From a checkpoint of a small transformer trained on Wikipedia.
Architecture: rotary positions, no biases in attention or MLP, tied embeddings.
Training: 185M tokens, 5860 steps.
Each number is 128 + 24 x the weight over its row's rms, rounded and kept within 0 to 255. Layers, rows and columns count from 0. The size above them is the row's rms in percent of the matrix's.

# layer 13 attention query, 128x128, rms 0.16, rows 0-52, columns 0-63
size [129 178 100  89  87  84  83  79 101  96  96  87  85  85  91  74  88  86  73  99  85  95  88  91  90  88  95  91  93  89  97  96 173 104  89  85 105  99  99  89  82  88  98  90  78  85  89  82  89  97  81  89  98]
[[164 125 125 149 109 154 103 198 142 149  98 121 123 125 111 143 128 133 142 186 100 160  81 104 110 128 118 158 189 101 114 139 118 105  98 182 126 110 129 149 178 133 110 152 128 131 161  76 121 144 152 141 122 123  93  99 103 113 166 165 140 124 137 134]
 [ 98  80  96 104 148  63 117 170 154 137 134 121 165  97 178 107 133 118 135 130 158 126 121 113 128 174 108 106 107 179  84 131 140 100 145 128 123 163 148 122  94 139 119 131 104 164  90 127 112 102 106 101 137 112 163 146 159 140 131 117 159 104 110 162]
 [108 140 128 105 161 137  98 151 124 149 169 100 121 118 130 121 153 134 116 120 151 104 123 168  86 128 119 142 139 114 115 117  66 140 101 132 133 121 117  72 114 104  98 132 155 137 108 170 137 172 121 138 108 134 111 150 165 146 146 123 135 146 145  76]
 [138  88 154 123 156 106 141 156 155 116 137 121 143 123 108 128 125  79  96 123 116 156  90 149 110 134 106 101 115 128 116 121 130 139 117 134 136 133 146 123 146 135 109 122 136 127  81 132 137 142 108 129  71 143 132 139 106 126 155  63 165 143 122  92]
 [154 160 126 129 104 121 156 139 139  84 118 127 117 110 123 101 135 174 154  98 150 119 114 128 140 159 170  76 124 144 154 149 135 131 120 181  79  92 153 118  98 126 154 104 118 141 123 122 121 120 131 117 156 145  94 172  90 111 122 119  94 143 145 139]
 [150 129 113 147 142 126 156 102 118 171 111 101 103 128 126 157 163 138  96 126  99  98 131 123  94 145  90 100 161 151 110 118 114 155  90 154  90 147 148 118 137 122 110  99 111 116  98  99 102 119 109 118 141 155 130 179 138 152 107 116 132  89 131 146]
 [120  80 161 143 150 128 140 109 108 160 174 138 123  98 161 114 148 147  96 154 116 121 112 149 144 126  96 144 128 188 105 153 141 132 134 111 142  66 115 161 146 173 121 117 152 141 117 104 126 174 124 158 134 128 129 154 159 163 108 116 125 102 117 166]
 [106 107 126 103 101  95 131 115 130 146 152 149 110 117  94 133  97 131 153 140 123 142 106 122 160  97 181 108  96 106  99  99 133  96 126 114 173  71 109 151 126 152 113 147 164 124 167 129 149  93 146 160 118 135 115 138 130 176 107  95 143 195 141 132]
 [ 75 123 130 109 168 146 128 150 132 191 143 149 129 115 168 108 125 115  83 112  66 136 113 149 108 130 134 110 117 139 115 118 119  94  91 121 127  86  98 101 160 196 103 133 114 165 114 130 122 157 110 138 153 133 154 167 146 146 150 108 137 120 141 144]
 [164 178 147 136 122 145 147  96 101 140 163 109 141 131  88 166 142 132 161 143 149 114 120 116  86 111 113 109 168 140 129 120 142 140 106 160 143 105 130 166 129  94 140  92 131 115 146 132  98  82 167 123 153  93  78 121 125 138 158 164 117 167 109 141]
 [156 106 133  78 128 126 147  80 136 148 149 111 131 118 129 117 149  88 127 106 102 110 121 139  99 102 146 110  91 126 150  99 137 108 113 138 155  80 112 138 109 148 163 172 132 124 150 164 146 103 159 153 116 118 111 119 155 151 118 151 127 173 101 115]
 [135 124 140 104 130 161 102 133 154 155 133 131 140 130  91 162  84 115 174  88 151 143 150  94 100 110 131 137 100  93 106  99 103 148 161 144 169 143  93 155 152 123 141 151 132 148 161 119 133 101 114 130  98 109 113 107 126 120 171 178 146 156 114 130]
 [130 108 121 111 154 147 144 138 115 161 115  72 108  91 122 134 115 101 134 132 161 191 146  83 124 117 106 141 122 115 116 144 117 106 156 121 123 103 139 135 150 185 108 130 136 143  93 134  98 152  76 136 121 130 168 130 163 154 128  85 137  98 116 165]
 [134 147 106  93 153 104 149 104 125 158 153 101 125 125 109 124 186 106  88 114 117 109 122 135  79 112 120 106 120 155 132 115 114 101 116 168 118 107 142 117 124 146 106 142  80 137 126 156  93 121 164 110 141 123 125 104 136 112 145 121 167 132 131 143]
 [159 113 151 105 127 138 153 109  95 154 132  95 136 110 139  94 130 133 124 141 121 101 136 110 101 110 134 133 120 143 125  82 124 165 119 125 181 124  90 105 117 164 151 127 142 112 124 108 161 139 167 138 125 126 106 118 141 131 150 156 103 158 103  97]
 [134 101 131 130 121 147 109 158 140  95 104 172 133 143 108  97 108 124 104 141 102 161 129 126 152 136 126 151 158 108 138 175 128 119 122 132 104 162 145 158 101 159 147 174  70  92 174 117  97 136 126 174 170  97 137 171 113 106 130 115 162 151 120 149]
 [134 110 160 114 130 125 125 139 133 176 119 178 127 113 167  86 126 124 104 156  96 176 166 138 100 172 110 112 130 158 120 126 186  96 124 127 125 131  72 121 149 128 139  69 168 137 120 130 128 146 123 168 140 143 159 140 121 153  82 119 163 123 131 132]
 [141 117 123 128 122  90 131 170 140 107 123 115 108 142 149 134  93 124 175 124 131 120  99 153 128  79 137 140 102  92 146  76 109  90 150 109 170 100 128 169 103 113 106 167 157 110 115 125 161 112 135 123 149  92 150  83 131 149 161 118  78 148  95 111]
 [154 128 102 134 142  84 134 133 166 176  91  96 133 138 147 155 125 136 142 115 118 111  84 140 160 128 145 109 116 125 105 110 164 112 146 120 125 135 138 164 118 105  90 131 169 152 129 136 116 133  88 138 128 118 153 151 122 146 122 137 130 107 122 130]
 [157 140 122 101 100 137 110 145  98 138 125 118 136 140 143 106  99 167 125 106  96 140 111 171  90 137 137 115 151 116 109 115 139 112 135 150 107  59 135 126 149 166 131 174  83 146 135  76 154 125 133 126 129 111 130 133 156 128 170 118 148 146 131 151]
 [106 104 146 129  87 154 100 141 138 138 131 113 117  87 135 141 144 127 156 152 103 112  95 104 145 127 116 110 112 123 123 144 119 105 158 152 124 113 107 159 103 160 111 141 165 171 139  96  78 110 138 127 177 144 141 155 140 109 152 122 137 119 106 144]
 [123 109 123 117 139  77 112 141 145 120 115 112 135 140 117 141  92 129 117 145 117 122 114 134  90 131 122 162 115 128 153 177  94 129 147 152 163  98  85 132  84 148 120 135 108 100 154 107 112  99 112 121 179  99 144 157 187 101 172 121 115 132 147 135]
 [131 115 129 103 165 123 120 113 107 134 109 111 113 132 173 122 121 148 127 147 127 152 135 184 121 156 108 169 130 141  97 128 129 170  89 142 143 117  92 139 139 126 141 127 133 131 118 163 126 144 140 140 127 164 122 130 151 114  96 140 142 150 105 105]
 [129 121 101 141 125 112 166 152 170 148 132 126 135 129 130 142 139 154 151 150 117 137  87  95 124 145  91 161 151 147 146 128 167 100  90 131 182 143 164 100 152 125 125 150 120 134  97 154 107 137 100 132 149 131 112 100 129 111 133  97 162 101  97 128]
 [160 136 162  82  89 141 131 110 145 128 115 101 159 151 171 152 135 173 115 136 110 150 128 102 128 111 141 144 146 131 126 136 120 123 134  79 149  99 145 146 143 161 129 132  99 125 111  93 152 121 139  71  72  86 105 100 107 133 137 143 148  92 109 129]
 [ 88  99 132 116 124 108 120 124 128  99 101 178 101 117 149 118 114 152  96 162 120 192  91 154 158 117 137 101  90 126 160 133 130 120 166 108 169 139 149 144 110 110 134 126 138 107 140 119 105 131 159 127  76 107 128  76 142 164 108 160 158 121 106 129]
 [130  78 139 116 118 132 109 104 129 152 124 127 149 103 132 102 120 169 123 143  98 126 103 169 128 157 163 105  84 119 138 107 107 132 131 132 112 143 121 115 120 137 168 143 121 106 130 114 184 167 112 178 139 119 118 123 146 102 117 109 135 152 163 107]
 [102 115  66  79 128 132 116 127 115  88 107 138 158 108 112 131  92 151 117 110 121 140 149 119 114 131 135 136 137  82 146 161 142 147 115  97 134  95 122 102  92 140 161 100 116  86 146 107 128 163 138 138  95 148  72 107 103 133  88 135 137 144 166 118]
 [126  82  55 178  98 123  96 113 128 148 164 130  93 110 129 113 145 123 155  77 143 130 136 108 119 103 115 140 136 180 139 146 122 152 165 133 113 164 124  96 152 152 130  96 150 121  65 161  94 120  98 100 125 138 120  86 160 107 143 142 140 121  93 124]
 [ 99 161 133 104 120 129 119 134 109 108 146 113 144 117 163 145 133  83 161 116  98 100 128 145 113 116  93 142 139 110  71  89 169  97 137  89 156 104 124  98  91 126 110 143 135 166 100 115  83 110 159 127 127 104 143 114 137 144 131 156 100 138  97 143]
 [158 157 148 136  93 126  85  79  89 103 150 110 113 135 104 159 147 138 147 105 114 130  91 109 115 111 142 103  71 142  88 135 106 169 140 141  91 116  47 126 115 128 107 103 148 127 149 115 139 108 134 135 162 111 106 163 149  84 123 109 100 120 169  87]
 [184 147 116 135 117 145 152 110 113 118 141 109 120 112 116 118 140 122 118 158  80 128 133  99 124 122 155 113 147 158 159 100 116 154 156 111 131 121  84 119 127 146 154 154 141 135 138  94 144 157 140 157 131  92 137 149 113 111 143 109 153 105 123 140]
 [200 162 139 123  89 153 139 105 103 141 139 150 124 165  78 162 133 157 122 111 120 130 140 129 114  77 126 137 156  84 143 111 112 166 131 141 129 109 116 122 128 145 165 127 118 124 182 159 155 167 155 154 106 139  94 153 108 143 143 138 126 120 119 113]
 [100  98 137 159 125 119 117 147 174 125 102 145 138  91 136 137 125 124 103 145 150 160 122 121 139 107 122 136 138 139 126 120 143 112 139 116 122 152  92 147 154 122  75 117 107 156  91 112  98 101 109 141 113 150 122 111 128 128 118 103 147 143 123 110]
 [165 105  82 163 144 143 111 127 117 128 108  82 150 122  86 150 109 157 146 124 126 108 125 122 116  78 161  62 145 151  98 133 156 143 122 142 137 127  99 160 126 162 153 118  86 145 168  94 132 103 172 167 153  95  85 138 119 158 141 153 144 101 131 141]
 [137  97 109 116 138 150 119 135 126 155 170 114 141 122 115 121 125  78 157  92 135 100 118 225 107  94 144  83 140 128 125 164 139 119 146 121 119 138 100 129 103 133 177 138  90 149 131 151 134 125 127 118 132 119  99  63 133 155 138 159 124 150 123 148]
 [ 96 151 149 161 132 109 172 167 170 124 135 135 133  85 141 132 152 116 137 142 132 123 152  98 155 135  88 125 123 160 131 133 134 129 116 118 111 152 141 113 117  90  99 106 125 160  79 149  93  88 118 134 143 188 172 125 120 134  72 100 119 125 118 113]
 [137 104  99 125 167 127 138 129 123 138  99 107  91 112 136 128 123 130 106 105 107 188 119  98  83 122 118 108 126 159 106 108 173  99 123 133 131 119  98 139  66 167 129 136 150 139 148 112 137 149 131 159 139 132 157 182 127 144  98 111 189  95 120 135]
 [177 165 105 144 119 155 137 111 106 130 138 126 158 145  86 148 134 136 126 125  92 133 123 106  66 138 129 108 157 111 132 156 155  90 112 147 142  97 122 184  90 107 150 162 140  94 154 113 111 141 128 127 156  44 106 117 145 137 148 159 136 156 143 122]
 [178 120 126  94 109 123  68  91 118 117 135 161 106 112  76 130  98 153 142  95 138 112 155 113 168 147 170 130 128  83 159  93 141 147 119 131 148 118 166 132 168 112 131 162  98 120 165 142 162 125 166 114 111 135  99 109 108 116 150 143 102 132 120 118]
 [156 100 145 145 124  77 104 179 141  97 129 156 108 114 130 135 107 153 145 119 130 141 167 150 115 147 147 132 102 126 152 144  98  93  94 101 134 176 144 141 110 148  98 121 132 115 146 107 132  99 100 122 121 137 101 135 141 129 115 111 132 151 139 140]
 [140 181 151 131 151 167 140 126 121 111 141 122 136 185 123 150 123 113 134 145 124 148 160 152  56 133 131 131 156 122 101 171 142 142 124 134 109 133 115  79 131 142 141 119 123 127 124 125 124 151 106 142 150  79 121 118 119  85 124 153 130 119 138 113]
 [199  86 109  76  96 115  86 115 110 108 125 140 128 158 103 139 138 133 137 133 135 134 131 113  76 162 157 102 162 108 151 158 154 160 155 115 140  86 122 138 123 151 125 169 132  81 174 140 128 150 184 149 129 113 100 183 123 116 136 153 143 126 110 124]
 [ 99 109 102 132 131 127 113 112 171 116 142 133 114 136 131 151 115 141 129 124 135 160 132 177 180 142 138 126 124 144 149 122 148 131 124 113  79 163 143  71 163 127 155 116  94 134  95 117 177 125 115 127  84 167 120 113 107  91 116 145 147 105 131 127]
 [148  80 146 118 112 127 143 114 105  88 172 139 112 114  90 107 109 146 130 134 131 119 114 145 145 123 184 118  93 102 157 134  90 120 116 150 140 101  99 166 112 123 149 133  83 134 176 134 142 136 143 114 154  96 116 120 109 135 147 142 109 166 114 130]
 [107 116 117 130 107 151  89 178  79 147 149 141 136 132 104 159 125 162 174 180 117 136 112  90 126 109  84 112 146 115 131 137 167 105  67 113 147 127 123 124 125 120 121 160 138 141 149 152 132 124 152 136 132 124  86 144  96 117 144 118 137 154  98 115]
 [119 158 115  95 142 109 155 156 145 102 121 135 158 138 160 108 139 132 128 117 124 148 140 149  77 102 127 120 145  90 150 139 135 118 137  82 180 117 113  97  93 133 122 161 145  94 149 127 178 104 129 129  98 114 134  94 104 117 163 168 103 109  85 152]
 [121 120 129 167 156 137 114 153 174 109 109 156 122 158 133 130 109 148 119 100 139  78  88 147 182 125 110 122 139  83 144  76 174 140 141 136 133 122 116 123 128 136 133 148 151 122  76 109 128 118 130  74 155 158 104 102 121 160 158  86  88 117 124  97]
 [113 154 153  91 156 160 152  77 103 145 116  97 151 128 105 145  94 133 134 177 114 142 143 134 116 103 127 129 120 116 127 114 120 164 117 147 138 135 101  95 126 149 111 142 178 130 111 141 125 131 124 138  95 175 116 141 144 119 116 113 142 125 111 113]
 [114 109 134 122 108 144 122 106 145 133 117 148 125 113  61 150 114 148 106 171 169 127 104 129 137 118 181 120 134  85 148 105 101 136 117  95 137 101 116 135 159 103 140 131  89 110 141 167 159  96 103 131 100 151 122 112 142 127 174 145 109 113 121 111]
 [125 133 116 126 124 153 116 101  95 152  93 124 120 157 130 156 128 113 114 122 144 164 123 121 126 124 111 119 130 163  98  96 134 135 124 145 118 144 149  90 138 149 115 124 127 114  57 122 147 124  76 104  98 129 113 165 130 101  97  80 143 106 107 144]
 [139 125 120  96 157 131 150 138 118 105  97 147 120 138  90 159 116 171 125 146 116 109  92 145 148 119 159  78 133 116 130 140 127 106 119 145 119 105  77 180 113 110 114 150 129 150 127 140 146 155 100 167 120  70 167 120  75 115  98 166 150 107 110 106]
 [119 147 124 141 131  94  87 130 114 127 107 134 164 108 138  97 109 119 107 126 108 157 118 116 166 128  89 106 115 159 133 129 130 127 152 146 122 144  97 145 128 133 148  94 132 159 134  55 112 139 101  92 132 133 158  85 151 176 120  64  90 109 150 118]]
# layer 13 attention key, 128x128, rms 0.143, rows 0-51, columns 0-63
size [116  97  86 110 100 110  70  87  89  85  84  80  92 101  98  90  97  90  87  99 113 104 110 105 109 110 106 118 104  90 126 113 107  83  87  96  94  78  89  83 108  78  77  79  73  83  93  95  93 106  95  96]
[[133 120 160 147 156 115  55  79 127 122 178 140 168 137 133  86 133 157 138 129 112 118 130 126 131 107 131 125 120 169 146 171 171 135 189 131 158 119 138 127 160 121 128 138 164 113 106 154 132 141 103 128 136 120 150 124 130 173  96 110 139  90 121 147]
 [169 147 136 157 127 111 108 135 127 119 149 141 118 149 129  96 108 166  83 148 120 172 124 111 119 156  87 118 156 122 122 170 129  90  78  96 163 148 156 122 150 125  90 129 108 141 119 105 150 100 154 113 100 137 161 148 153 117 132 134 136  97 119 160]
 [110 110 128 135 136 141  88  98 154 104 150 182 147 164 116 103 113 136 175  96 130 157 165 147 167 166 117 105  94 139 124 125 158 166  73 129 113 128 153 173 139 123 160 123 146 152 121  91 107 125  97 128 132 116  90 136 135 104 113 124 139 127 196 155]
 [128 149 147 152 103 136 103 108 113 118 129 150  91 108 125  95 117 154 107 132  83 138 180 166 128 150 106 129 120 112 125 150 142 141 110 144 103 150 151 166 148 169 169 115 103 135 154  74 141  96 127 167 138 113 165 114 176 130 126 175 118 120 127 105]
 [ 97 147 127 135 113 126 105 132 165 163 122 118 100 151 133 130 155 109 118 153 164 105 134 102 106 128 100 143 155 100 141  74 105 127 138 139 117 134 118 173  90  98 156 128 130 156 116 123 108 173 156 104 116 161 170  98 116 130 112 122 134 157 166 177]
 [141  96 186 134 132 107  87 105 109 106 164 142 123 111 106 103 110 166 151 103  90 143 114 186 179 113 148 108 116 134 132 162 124 129 120 144 143 156 113 107 169 125 151  79 148 145 117 120 139  91 127 117 117 118 109 128 150 143 156 118 155 118 126 126]
 [111 135 144 151 146 137 132 108 132 108  95 120 146 113  98  98 153 110 144 128 105 149 112 109 142 163 133  88 134 179 139 137 155 128 129 144 159 124  98 129 135 138 180 146 111 124  94 112 150 137 132 139  87 130 107  95 149 113 123 177 167 113 109 118]
 [155 132 125 125  95 177 119 146 137 163 117 124  94 130 135 145  83  98 114 127 121 130 126 107  55 141 131 124 194 123 144 167 125 140 131 130 114 137 153 132 158 137  95 190 117 108 134 127 122 121 129 121  86 116 160  88 159 106 136 122 119 118 106  95]
 [ 94 133 140 140 115 108 102 119 139 115 103 141 130 125 150 107 127 122 176 110 121 164 144 126 110 141  83 167  96 144 161 144 167 132 134 113 145 159 182 121 133 175 134 119 161 118  90  95 111 175  81 114 119 127 149  96 115 103 149 106 178 121 142 158]
 [172 129 114 176 130 135 104 136 164 135 136 121  91 131  92 123 124 145 142 121 124 146  95 129 143 169 140 156 139 118 118 180  90 164 142 122 144  99 134 191 138 201 135 140 162 119 173  87 120 107 115 137 126 123 149 152  96 132 100 114 146 131 122 142]
 [141 176 146 119 105 147 103 101 159 123 155 124  79 135 138 216 107  79 162  96 155 133 126 126  72 118 142 145 128 126 139 107 135 157 140 100 127 123 121 116 126 139 125 169 137  78 128 110 111 147 130 122 116 122 167 119  89 101 159 141 101 124 137 118]
 [143 146  98 128 142 134 123 184 149 128 139 133 138 137  94 143  84 145 119 132 110 139 110 126 125 126 154 145 109 126 133 133 162 145 125  96 106 102 123  82 124  98  88 120 176  69 141 156 129 109  84 144 130 143 129 142  71 125 133  96 132 170 157  81]
 [118 153 116 110  96 124  93 114 117 130 173 151 128 133 129 149 113 109 156 119  77 122  80  84  86  99 120 149 165 103 123 108 139 117 139  96 141 138 171 120 114 100 151 118 113 109 135 148 145 108 145 112 102 152 136 111 103 119 114 133 108 103 110 152]
 [142 144 135 132 124 107 139  88 139  95  99 142 153 149 146 144  95 143 182 122 151 140 133 160 120 144 172 139 107 140 173 123  96 138 144  97 146 144  96 110 135 199 106 134 122 107 124  77 113 157  91 136 123 110 151 153 126  49 148 101 121 140 141 129]
 [153 148 153 164  96 121 140  80 139 134 123 120 108 124 105 159 125 146 169 146 110 125 131 151  46 125 130 159 108  79 140 110 120 148 122 119 131  85 106 157 157 144 120 163 132 126 130  76 135 111 121 150 109 134 138 155 110  85 127 137 129 100 120 120]
 [138 106 147 152 124 120 119 120 117 111 153 112 110 105 119  89 150 149 139 125 153  58 112 119 110 135 162 151 112 106 140 151 116 133 136 139 154 129  90 176  90 145  91 139  99 139 152 120 138 128 142 166 159 112 100  90 162 122 155 134 107 111 105 103]
 [113 136 111 107 156  98 106 161 135 133 117 128 135 147 125 123 149 140 141 131 110 140  75 138 155 151 127 128  86 130 118 111 105 120  77 127 118 132  89 106 151 141 153 102 158 162 130  97 141 124 113 153 126  86 141  86 156 121 108 116 120 128 135 100]
 [172 134 161  97 112 113 172 142 111 103 137 182 102 118 101 168 128 131 144 130 136  91 121 105  90 128 113 151 124 102 130  96 117 104 137 120 143  99  98 155 128 159 100 181 112 122 168  85 149 136 102 157 134 125 158 143 125  80 117 138  87 153 123 143]
 [115 115 118 114 125 145 118 120 132 155 111 128 137 180 142 145 120  89 112 138 107 153 121 135 162 133 132  97 110 122 119 126 117 125 142 126 100 217 159  85 109 122  96 130 155 146 122 165 110 135 114 123 104 112 159  93 170 126 126 130  99 135 134  85]
 [115 147  94 148  79 119 123 104 134 111 126 159 135 153 122  99  97 106 114 115 152 105 163 125  64 121 130 137 120 120 144 146 137 150 111 126 128 128 139 113 175 150 161  83 173 129 101 132 141 111 120 137 122 155  86 132 143  77 142 107 104 142 133  95]
 [144 138 103 169 118 132 110  65 145 170 143  93 142 126 139 113 176 160 107 117 102 107 121 133 184 132 109 140 114 132 128 124 125 123 129 147  86 139 159 126 107 116 111 129 118  95 104 141 119  98 137 116 111 108 113 161 137 132 144 124 151 125 124 149]
 [124 123 100 145 118 151 136 127 121 140 114 136 145 134 119 146  66 118 110 125 103 128 130 101 111 150 156 149 119 102 123 123 139  75 117  55 118 138 104 125 141 110  89 116 152 144 169 167 118 157  94 106 159 100 140 142 132 114 150  89 116 172 119  64]
 [ 74  82 169 171 138  90  84 115 141 134 131 161 148 146 131  51 101 136 127 130 109 131 152 171 113 104 138 115 112 143 136 136 142 146 146 108 133 113 142 107 109 111 128  91 152 100 108 103  94 119 121 139 167 133 126 102 157 136 111 134 157  98 151 153]
 [126 106 104 160 160 116 147 162 138 140 148 164 128 142 155 111 129 148 122 143 107 144 104 110 141 133 119 128 163 116 131 174 114 112  84 140 154 155 176 104 124 143 120 103 121 105 143 168 134 119 119  84 123 122  85 104 118 149 154 134 155 107 120  82]
 [120 130 127 140 150 129 131 140 149 163 119 132 152 170 123 110 160 139 103 120 118 147 137 121 178 131 124 131 176 135 148 107 128 104 160 109 138 138 172 108 126 142 128 114 123 116  90 133 186 138 124  97 106 134 100 117 131 143 108 128 160 123 128 136]
 [109  94  77 110 134 112 148 167 124 132  76 112 136 129 155 102 101 107 148 148 130 113 103 144 178 155 134 101 130 129 151 146 118 116 104 120 114 141 139 125 146  72 116 168 136 135 168 133 134 123 115 129 110 125 118 104 153 162 106 125 128 111 108  79]
 [146  96 118 108  97 137 149 108 100 146 109 138 112 148 146 118 102  99 136 145  79 105  90 170 137 140 186 122  75 149 137 111 160 112 129 154 126 143  98 116 147 141 136 123 125 136 131 113 122 142 113 143 136  93 154 133 102 101 161  94 131 141 135  69]
 [119 136 118 135 152 138  92 122 107  84 158 168 171 116 117 118  77 105 117 111 133 154 139 135 127 155 102  96 164 125 146 166 150 162 137  98 141 146 153 116 137 129 190 101  96 107 149 121 109 142 116 139 146 152 104 134 133 149 123 131 116 161 110 108]
 [134 127 133 139  76 158 121 122  92 159 147 121 112  72 119  97 127 159 118 107 135 167 163 127 104 142 114 131 146 165 105 146 157 118 158 123 110 124 152 141 118 145 116 111 126  81  49 143 173 158 136 144  80  83  84  97 126 103 173 151 146 122 112 125]
 [123 136  86  86  99 141 105 139 104 156 188 132 152 135 176 153 127 109 134 160 129 118 120 139 125 115 122 149 149 106  84 111  95  96 124  82 145 119  97 132  98 167 127 164 127 152 122 126 130 123 137 127 109 114 143 133 167 120 125 154 103 112 109 111]
 [139 142 122 140  93 150 105 126 119 143 132 100  72 118 127 142 143  91 167 143  93 121 134 139 106  97 147 110  93 125  95 120  95 150 156 156 120 134  67 169 106 142 135 120 141 143 142  93 138 107 133 133 141 108 127 159 193 104 140 144  84 108 117 127]
 [127 172 126 146 100 117 143 138 105 157  89 120  88 124  89 162 138  72 143 125 133 124 118 107 136 125 117 127 134 116 135 106 101 136 152 130 140 172 137 112 129 168 177 120 107  87 128 130 133 143 127 164 149  94 153 148 144  73 154 143 133 141 156 150]
 [138 112 121  72 113 149 174 154 115 121  98 105 113 169 155 151 119 122 114 161 117  91  83 117 119 143 137 118 180 139 133 129 131 118 149 118 147 143 128 118  91  83  91 126 126 110 185 137 164 102 149 109 114 160  97 121 146 113 161 111 122 121 131 129]
 [ 85 150 121 137 175 105  90 120 138 115 144 142 163 111 153  37 129 170 141  84 113 146 139 147 122 108 126 123 108 128 125 143 156 142 110 122 138 110 152 112 152 103 109  96 153 124 100 144 108 149 100 127 161  93 162 106 114 112 115 118 156  99 139 178]
 [120 126 154  60 129 135 139 114 114 137 114 129 111 185 143 136 108 136 112 146 155 117 121 141 128 114 127 138 112 106  89 111 127 148 168  93 139  77  91  77 102 113  98 100 136 104 118 121 127 165 131 125 123 133 132 133 141 166 133  93 129 175 139 150]
 [106 118 157 135 115 130 113 114 148 143 111 110  89 177 125 133  68 137 135 130 136 135 101 110 109 114  79 156 129 102 158 103 124 173 129  89 129 137 180 103 103  89 132 113 149  85 146 161 125 134 130 135 150 132 170 122 129 130 122  84 131 139 173 139]
 [128 113 133 163 173 137  83 154 137 127 165 151 148 149 127  79 157 143 136  76 125 133 129 145 190 122 148 101 112 143 102 132 155  97  86 155 113 106 116 130 141 117 179 110 159 168  84 109 128 116 110 133 148 119 100 131 144 144 132 125 143 119 130 142]
 [131 124 141 128  77 132  85 138 124 167 114 120 122 137  96 127 124 120 131 133 102 167  87 165  96 114 115 133 122 101 162 151 116 160 152 118 126 132 142 110 109 174 132 105 114  97 107 133 139 123 105  93 147  93 134 130 160 142 145 130 148 137 103 142]
 [172 159 138 113 106 136 127 123 122 131 132 146  30 100 149 168 122 126 162 150 118 152 105 122 106 129 111 168 133 121 143 131 126 160 148 134 160 139 124 184 105 175 124 137 146 141 162  95 132 137 162 153 120 150 123 124 129 129 125 123 116 134 106 143]
 [151 151 146 138 135 118 123 103 127 147 159  94  99 104 119 167 173  88 154 162  84 123 106  60  90 135 141 116 113 136 108 110 128 112 103 136 116  89 114 151 115 140 135 147 160 109 155  79 176 147 172 152 173 100  87 137 126  87 103 134 116 130  91  99]
 [164  84 145 117 134 131 122  84  91 191 148 142 106 113 115 155 105 111 116 125 127 116 111 135  88 163 170 117 112 173 135 140 147 118 144 103 144 111 148 141 132 137 109 105 125 110 154 126 131 123 149 150 157 122 134 124 170  98 128 112 104 146 127 139]
 [114 114  88 125 165  96 160 148 105 123 107 114 182 143 133 102 118 138 113 101 147 121  86 158 175 148 123 155  96 137 152 152 117 105 163 119 113 157 130  81 117 102 110  95 155 106 151 182 148  92 100 115 117 155 100 154 124 154 148  83 122 167 141 126]
 [144 136 148 183 102 128 109 112 134 125 157 108  94 164 135 149 175 133 124 151  92  90 109 154 140  84 131 133  96  59 115 113 108 158 159 157 119  80  73 117 106 106 125 145 148 124 140  96 106 147 132 153 165  66 131 120 145 135  99 112 129 127 133 123]
 [115 146 125 150 167 118 148 100 155  81 111 115 148 167 127 125 177 147 129 156 123 116  84 105 207 119 159 116 120 150 104  88 120  97 148 170 143 148  91  99  94 111 130  92 111 155 140 148 125 124 151 154 136  92 142 109 156 165 118 135 107 143 113 131]
 [144 152 163 148 143 137 162 123 119 130 179 120  75 137  98 113 138 162 129 127 172 111 154 102  99 157 114 127 178 114 132 132  99 108 112 131 146  53 103 184 142 130 140 152 146  99 134 113 148  92 163 127 148 128 113 119 112 124 112 138 143 117 111 164]
 [125 179  80 132 166 121 177 126 128 114 138  96 132  94 161 106 106 141 143 132 140 119 148 137 129 144 124 101 151  99 137 189 111 106 141 114 122 134 120 172 155  95 135 151  84 101 156 123 124 134 112 146 189 119 147 123 119 121 144 130 122 155 111  93]
 [112 125 156 138 135 118 142 112 168 130 147 143 117 122  91 106 116 123 112 141 126 107 126 165 141 126 145 102 116 156 132  62 131 139 128 143 102 124  80 156 119  99 115 106 156 112 117 163  87 166 140 122 120 161 136 127 107 115 145 106 151  99 171 115]
 [141 157 124  99 119 128 146 138 158  47  91  93 157 106 135 112 123 126 103 125 128 127 179 182 158 115 129  99 128 131  81 150 163 109 128 116 110 164  87 139 109 147 107 156 114 156 135 139 150 129 125 119 134 100 178 113 139 143 166 163 165 136 133  91]
 [104 121 148 116  78 127  77 136 146 106 126 152 107 131 126 159 113  82 144 121  86 134  82 133 115 124 122 136 105 111 133 123 138 134  94 133 106 124 110 136 104 116 204 124 128 100 164 154 153 135  93 136 150  97 151 113 141 109 139 133 118 122 108 114]
 [132 125 171  95  68 113 164 119 126 154  98 124 105 136 117 146 128 106 142 142 118 105 130 142 128 122 157 133  85 151 139 120  92 132 162 159 125 115 133 115 137 120 111 105 155 102 152 123 121  81 121 138 160 104 171 148 134  91 107 122 114 160 117 126]
 [146 103 121 132  76 148 121 168 109 148 126 140 117 164 145 174 136 131 170 143 145 142 125 109 120 109 113 130 124 121 138 108  96 118 136 135 134 131 181  98 169 116 100 146 132 151 143 182 104 107 147  48  89 128 109 109 142 130 125 115 135 138  96 129]
 [126 114 174 127 128 101 137 116  98 137 120 122 124 147 148 127 213 174 117 135 109 131  74 114 183 111 132 138  92 131 153 107  76 101 133 138 120 133  81 112 145 115 152 134 156 158 138 103 143 121 168 132 132 103 171 121 158 163 110 147  93 130 121 130]]